{
  "num_hidden_layers": 15,
  "hidden_size": 128,
  "num_attention_heads": 2,
  "num_key_value_heads": 2,
  "head_dim": 64,
  "intermediate_size": 256,
  "vocab_size": 4311,
  "hidden_act": "tanh_gelu",
  "norm": "layernorm",
  "norm_place": "pre",
  "norm_eps": 1e-05,
  "positions": "learned",
  "qk_norm": false,
  "attn_scale": 0.125,
  "bias": "all",
  "tie_word_embeddings": true,
  "parallel_block": false,
  "init": "normal",
  "init_std_qkv": 0.0742,
  "init_std_o": 0.0136,
  "init_std_up": 0.0742,
  "init_std_down": 0.0136,
  "optimizer": "soap_variant",
  "learning_rate": 0.00714,
  "lr_mult_qkv": 0.4,
  "beta1": 0.95,
  "beta2": 0.95,
  "lr_head": 0.0135,
  "max_grad_norm": 0.5,
  "warmup_steps": 200,
  "schedule": "wsd",
  "decay_fraction": 1.0,
  "decay_shape": "sqrt",
  "final_lr_fraction": 0.0,
  "batch_tokens": 32768,
  "max_seq_len": 256,
  "doc_mask": true,
  "train_tokens": 85030000,
  "max_steps": 2595,
  "dataset": "wikipedia_en"
}
Each number is 50 + 10 x the weight over its row's rms, rounded and kept within 0 to 99. Layers, rows and columns count from 0. The size before them is the row's rms in percent of the matrix's.

# layer 8 attention output (transposed), 128x128, rms 0.0967, rows 63, columns 0-127
102:53 57 69 48 39 39 62 46 29 68 52 48 46 65 42 46 52 47 47 35 37 66 48 47 60 63 52 60 48 42 67 51 55 45 47 26 55 62 65 55 50 44 54 56 52 30 52 35 50 52 51 65 54 39 34 59 46 34 40 75 61 57 55 49 60 56 41 51 43 62 46 46 62 33 49 56 48 50 66 62 50 44 43 57 47 29 58 65 30 46 47 48 45 54 52 45 41 50 47 31 39 54 52 50 63 42 46 39 59 62 62 53 53 63 60 41 40 23 65 44 54 55 54 60 44 56 44 55
# layer 8 attention query, 128x128, rms 0.0865, rows 64-76, columns 0-127
103:61 45 46 55 49 61 39 47 42 40 60 59 46 61 27 59 43 56 39 55 67 58 51 29 58 63 46 58 42 67 56 54 54 66 69 38 55 39 48 51 69 52 46 53 60 40 50 50 44 59 42 64 50 61 28 48 47 45 50 33 53 51 39 68 50 43 44 65 60 57 53 43 58 42 47 45 54 33 67 51 43 50 86 33 47 37 46 46 61 59 38 38 54 59 46 58 52 52 60 68 53 40 53 30 54 37 56 52 57 41 46 45 48 67 37 49 48 59 58 50 42 54 45 52 54 68 46 60
101:56 40 36 41 47 48 48 69 65 54 50 55 51 69 56 35 65 59 46 42 45 43 41 49 58 56 58 49 45 29 51 58 56 58 51 63 44 48 51 28 44 45 37 53 33 29 53 46 45 34 50 62 73 70 58 64 57 63 54 53 63 57 56 39 68 41 36 71 58 48 38 50 52 47 34 38 48 38 51 53 67 22 43 61 60 46 58 55 43 60 45 57 56 46 53 56 59 45 56 56 50 41 36 49 39 64 56 50 52 33 44 52 40 35 46 40 61 42 54 45 48 53 58 55 43 57 36 49
089:77 56 51 41 60 48 53 63 66 53 47 49 39 45 67 57 53 52 45 59 42 35 45 44 46 33 68 53 51 73 39 58 37 47 52 51 64 45 48 48 53 27 59 60 36 47 48 46 42 37 51 40 68 52 47 35 48 46 67 54 58 57 66 41 48 46 43 53 47 48 34 77 54 44 55 58 58 55 65 46 58 48 33 44 53 35 43 59 40 55 69 37 73 48 44 35 53 41 53 48 57 38 56 39 45 31 55 50 51 51 61 59 45 59 53 37 62 54 52 36 36 56 63 46 43 49 38 51
089:47 56 30 48 50 44 46 51 30 47 40 36 39 63 67 32 47 52 54 53 47 45 38 57 47 68 40 50 54 33 53 38 58 60 45 59 45 55 34 46 71 52 35 46 53 46 64 43 41 64 46 48 42 65 61 49 49 51 68 44 56 58 52 48 52 30 33 50 49 58 40 57 56 46 64 46 34 56 44 52 35 44 53 72 51 60 60 37 67 51 46 62 63 51 56 56 53 43 35 39 46 66 39 62 38 77 54 46 34 55 67 53 51 44 53 56 37 62 30 55 51 48 51 47 44 57 44 56
092:62 67 49 43 30 55 34 58 45 48 35 31 53 45 53 46 57 40 37 53 47 52 45 44 35 36 65 46 63 67 44 41 48 50 56 37 65 50 43 45 49 48 45 38 46 52 41 68 44 55 38 54 62 43 37 41 78 39 66 67 49 59 64 42 58 41 40 36 44 49 33 55 38 56 42 53 70 48 59 49 51 44 39 43 56 42 50 45 32 42 49 42 61 40 48 52 49 38 57 42 58 51 50 58 40 67 60 40 44 46 43 58 50 54 55 36 55 50 49 41 59 38 62 32 41 76 36 52
104:49 59 46 26 44 44 61 60 36 63 39 38 48 64 59 45 56 47 47 59 37 36 62 35 46 39 69 65 44 36 56 34 48 57 54 56 39 48 59 30 41 46 36 53 45 52 51 52 54 57 71 62 67 65 44 51 49 42 52 49 54 35 58 60 60 52 59 43 48 64 63 30 43 61 45 49 62 55 56 67 59 38 32 34 39 55 37 49 54 42 42 68 51 56 63 42 47 55 37 50 48 46 46 48 51 53 54 47 38 53 47 40 70 42 70 52 39 54 48 47 45 63 66 43 49 66 45 61
101:61 53 49 56 41 49 53 56 47 51 57 47 47 57 38 52 64 67 39 44 50 48 36 58 49 36 40 58 54 64 63 58 38 29 49 42 51 54 34 55 53 45 27 35 78 50 55 60 57 55 65 58 52 55 55 50 38 48 58 39 49 50 57 54 79 60 35 62 55 62 60 51 34 35 44 48 41 49 53 61 49 55 58 53 52 45 66 47 59 58 38 57 52 47 57 66 56 47 47 44 52 40 35 33 28 53 48 44 36 52 69 69 44 39 37 55 71 50 49 42 31 46 36 55 45 49 58 47
099:46 57 55 27 39 42 39 51 53 48 51 46 74 46 41 42 62 58 29 55 33 64 56 54 53 48 70 58 50 40 48 59 51 39 31 48 53 67 39 57 54 45 58 58 60 65 47 56 52 47 44 52 55 53 38 47 40 52 50 55 55 33 46 43 45 54 50 43 79 35 25 51 59 56 58 38 61 53 41 55 55 50 49 46 73 40 49 44 51 64 43 56 61 45 54 53 33 47 58 47 56 55 61 70 57 49 54 61 41 54 45 49 40 63 45 52 62 44 61 66 58 21 44 43 62 46 45 38
092:57 47 63 50 62 54 50 35 50 71 61 55 55 64 64 49 46 46 27 61 58 43 60 64 62 62 53 55 51 55 28 37 52 63 62 61 52 24 46 44 39 49 54 38 39 43 46 47 33 68 55 49 51 39 34 65 42 60 33 50 53 57 46 43 66 56 51 35 45 59 62 35 64 49 70 58 43 59 50 54 43 45 52 62 70 55 51 48 43 47 52 44 50 39 41 24 62 38 52 59 44 57 55 51 57 55 66 49 48 50 48 50 41 55 38 55 40 58 49 60 51 56 47 40 68 40 58 63
088:56 47 46 57 36 40 39 56 45 44 49 43 44 54 54 60 66 48 39 42 57 49 33 52 44 50 57 44 53 58 45 50 65 64 70 29 42 40 42 30 32 43 45 52 66 68 55 52 58 25 30 59 51 51 42 37 33 46 55 32 37 46 66 46 56 44 53 47 43 69 46 44 44 59 53 45 51 59 51 32 56 60 49 49 55 47 60 66 45 53 58 45 68 52 62 64 35 52 51 43 55 35 34 67 41 55 59 67 57 40 58 48 45 42 42 55 67 40 49 37 60 65 49 66 52 54 52 59
093:58 47 55 53 60 30 38 44 40 49 48 55 40 42 35 56 65 25 51 43 62 63 58 44 37 51 47 51 59 67 45 52 61 46 53 37 43 51 47 41 58 57 48 48 44 47 32 38 44 52 45 47 43 61 57 59 55 34 58 53 55 45 52 44 51 31 56 41 41 72 45 52 64 69 53 61 34 31 56 58 32 49 48 37 51 56 70 45 54 48 45 63 53 54 53 42 64 56 53 52 33 42 57 27 59 53 45 30 43 59 45 51 35 31 38 47 29 52 41 54 43 68 41 48 56 41 43 35
096:54 52 60 51 64 47 52 39 50 45 57 59 48 47 54 57 30 67 62 59 51 40 52 50 37 62 54 62 54 39 42 68 41 54 43 54 43 43 57 33 56 45 47 46 41 43 48 46 36 58 58 60 67 58 53 37 44 30 57 23 50 63 57 57 45 60 55 46 74 41 50 52 44 60 49 47 67 59 69 51 56 42 64 45 55 40 37 66 34 42 38 47 56 61 25 54 44 39 40 54 48 63 67 46 51 38 64 55 62 48 43 60 64 53 40 34 48 41 50 44 54 49 56 49 31 30 43 44
098:22 68 43 24 28 49 63 52 52 58 44 42 62 62 48 47 57 32 39 49 61 51 55 34 59 44 64 40 53 55 53 49 44 45 51 47 48 42 49 36 43 54 29 53 47 57 56 53 46 54 33 47 59 62 48 39 55 61 50 50 55 47 48 46 43 29 63 51 38 61 47 61 29 44 47 54 39 45 59 53 49 51 30 48 48 49 33 54 52 47 49 45 51 35 34 73 59 60 41 37 37 37 41 65 47 55 60 31 54 56 44 51 62 36 47 62 50 58 43 61 37 52 65 56 36 60 50 50
# layer 8 attention key, 128x128, rms 0.0864, rows 64-75, columns 0-127
103:49 34 43 68 60 42 41 38 58 54 46 46 43 61 43 77 44 24 42 45 47 56 48 62 42 49 48 57 41 50 50 56 51 62 59 50 75 35 63 48 34 44 37 21 47 41 45 51 52 52 52 50 54 40 59 46 45 46 47 44 51 47 62 38 59 45 58 45 68 49 35 55 54 45 41 48 45 38 59 49 56 43 69 35 47 43 58 38 55 54 52 23 45 45 57 56 70 47 53 56 64 46 44 48 55 54 45 25 41 69 41 55 40 50 34 54 39 60 54 45 41 46 43 52 36 48 32 46
102:55 54 61 58 55 44 49 54 36 36 27 38 51 62 39 59 79 52 65 43 44 56 79 57 51 42 57 28 60 37 58 60 41 59 41 39 46 57 54 49 46 59 46 50 44 28 57 56 53 41 32 50 53 58 39 64 43 55 46 57 62 63 61 49 59 53 42 63 56 61 52 65 71 52 58 47 56 46 58 49 40 46 47 60 29 57 74 62 50 39 49 36 63 62 44 70 50 53 51 63 37 47 56 52 58 44 53 67 51 51 51 59 49 44 52 43 55 52 65 51 53 53 40 36 41 51 45 50
097:50 41 78 28 50 48 52 46 64 34 49 54 58 45 52 62 59 38 51 52 44 37 47 42 44 46 60 49 33 35 46 35 44 54 46 38 50 49 51 47 62 40 56 55 55 70 60 51 47 44 61 31 65 49 39 54 52 21 38 58 46 59 37 44 70 46 59 61 36 62 51 61 55 55 59 56 43 76 58 48 55 44 63 51 45 45 39 49 45 42 54 51 55 64 44 41 39 35 62 55 52 40 31 38 55 36 58 51 47 43 45 47 49 61 53 55 47 42 28 49 47 32 52 41 45 45 56 32
103:60 54 60 50 51 56 53 36 44 66 55 43 43 42 45 60 67 51 77 45 40 41 54 46 55 68 75 49 36 54 65 59 36 63 52 47 42 59 65 42 48 51 48 57 41 58 75 64 53 42 59 53 43 65 61 50 61 51 47 42 59 50 74 58 45 42 46 32 43 51 50 46 50 46 58 43 56 41 57 40 31 64 39 61 42 55 57 49 59 53 38 49 45 52 57 52 44 65 49 50 36 41 41 47 47 63 49 57 60 53 61 70 52 38 50 51 53 49 74 46 48 67 58 30 58 29 52 56
100:49 59 68 44 31 58 50 51 46 50 59 59 36 61 39 62 53 65 55 59 36 27 49 55 44 39 67 64 47 55 20 37 49 32 44 46 60 55 37 47 53 38 33 40 51 54 50 42 42 48 51 47 58 44 50 49 40 38 68 56 34 65 39 51 51 49 64 51 69 45 45 55 50 42 52 57 50 43 48 58 41 39 39 56 42 42 33 37 67 41 41 57 58 59 34 68 51 41 42 50 50 40 50 33 39 49 79 54 51 46 53 29 43 58 45 53 54 54 55 50 50 46 65 37 54 55 46 42
091:56 60 65 36 66 62 65 59 57 59 61 40 51 48 72 39 55 46 64 46 55 40 51 47 40 42 55 38 51 53 46 56 66 46 35 64 56 39 55 37 57 60 54 35 41 54 63 47 50 41 46 63 59 48 59 41 43 48 43 40 60 33 67 44 68 43 43 45 59 41 58 65 56 58 59 63 47 41 38 40 48 40 50 65 26 41 54 41 41 52 55 43 47 61 56 47 67 62 56 61 40 52 51 48 43 58 56 53 40 45 49 35 74 36 46 24 34 56 51 46 56 46 64 51 37 36 39 50
105:63 46 36 52 45 55 44 46 57 36 48 43 71 61 47 34 54 56 57 52 49 50 43 57 65 35 44 60 59 52 41 66 54 50 49 39 48 47 28 62 54 62 43 47 65 47 56 44 64 48 55 52 65 47 40 34 47 68 34 67 47 59 22 54 48 35 34 63 57 59 48 53 63 53 75 61 36 57 26 55 54 51 52 47 43 56 41 45 55 48 50 49 55 37 44 46 45 51 42 63 44 54 34 44 48 50 42 52 56 35 43 46 45 76 37 41 65 43 54 71 51 56 40 57 49 53 36 57
101:42 59 47 37 50 54 46 62 51 36 50 46 52 56 38 35 74 52 59 55 44 44 56 40 52 76 64 41 47 47 34 53 49 54 40 38 46 45 46 40 50 54 39 39 53 56 61 58 61 47 46 49 48 53 24 48 47 56 45 63 20 57 58 52 56 49 61 48 66 55 59 50 34 46 52 52 41 55 35 59 47 29 28 52 55 49 49 53 20 47 66 37 48 47 54 44 52 43 59 34 51 48 46 47 55 63 60 53 42 51 61 67 59 52 35 40 65 62 56 52 67 41 52 51 43 61 71 56
093:60 42 50 41 50 45 62 41 51 48 69 56 52 48 52 54 36 40 60 68 63 54 44 52 46 23 43 59 55 31 46 48 46 52 45 60 37 61 40 48 57 39 63 45 35 63 51 48 51 44 53 28 64 49 49 63 36 63 60 42 42 44 56 56 73 55 46 44 36 51 52 39 36 46 43 47 66 51 57 57 52 58 65 45 57 44 57 53 60 53 44 62 29 34 60 48 35 50 42 48 54 53 63 23 46 43 45 42 63 43 64 47 37 51 46 36 71 51 51 55 42 64 43 65 38 60 38 52
098:47 53 46 33 54 32 50 52 52 42 58 48 65 32 53 39 76 59 44 36 49 60 46 54 39 60 39 48 70 48 56 57 31 58 49 42 42 43 51 49 40 47 48 46 40 71 40 69 53 40 42 49 53 69 50 39 58 54 34 42 50 37 35 45 56 50 53 55 50 58 50 57 43 65 62 67 47 56 50 43 37 58 46 49 31 36 33 55 36 58 55 41 42 23 57 48 46 51 45 55 41 43 45 51 51 69 60 63 45 62 33 50 46 42 50 44 39 51 49 51 43 64 59 43 51 29 48 71
106:45 42 56 49 62 48 47 46 45 61 40 47 43 43 40 54 53 42 30 46 41 57 53 47 32 55 53 60 45 47 39 37 13 47 51 54 33 48 70 17 36 51 65 43 60 48 44 39 65 58 50 39 42 47 54 39 52 55 62 43 37 59 57 51 59 47 36 42 29 43 44 50 65 56 54 52 33 45 48 63 43 60 60 39 57 58 53 37 47 44 56 63 39 60 57 48 47 63 50 38 57 49 55 36 55 67 42 49 57 55 58 39 59 52 53 68 33 47 40 52 53 67 52 56 62 43 39 42
105:45 44 74 41 64 52 59 77 48 49 51 35 50 48 41 70 23 54 53 53 34 56 54 49 69 58 44 50 58 51 56 50 51 44 40 41 57 62 58 45 46 37 41 49 72 45 55 59 33 51 53 44 47 46 44 49 62 45 38 44 55 46 72 52 41 42 49 58 60 44 61 63 34 40 62 48 58 38 53 41 41 34 51 52 49 50 51 54 46 48 49 37 48 55 38 35 48 47 45 69 48 62 43 50 64 33 72 38 58 56 42 58 59 54 39 46 49 69 38 44 52 60 44 49 37 29 53 37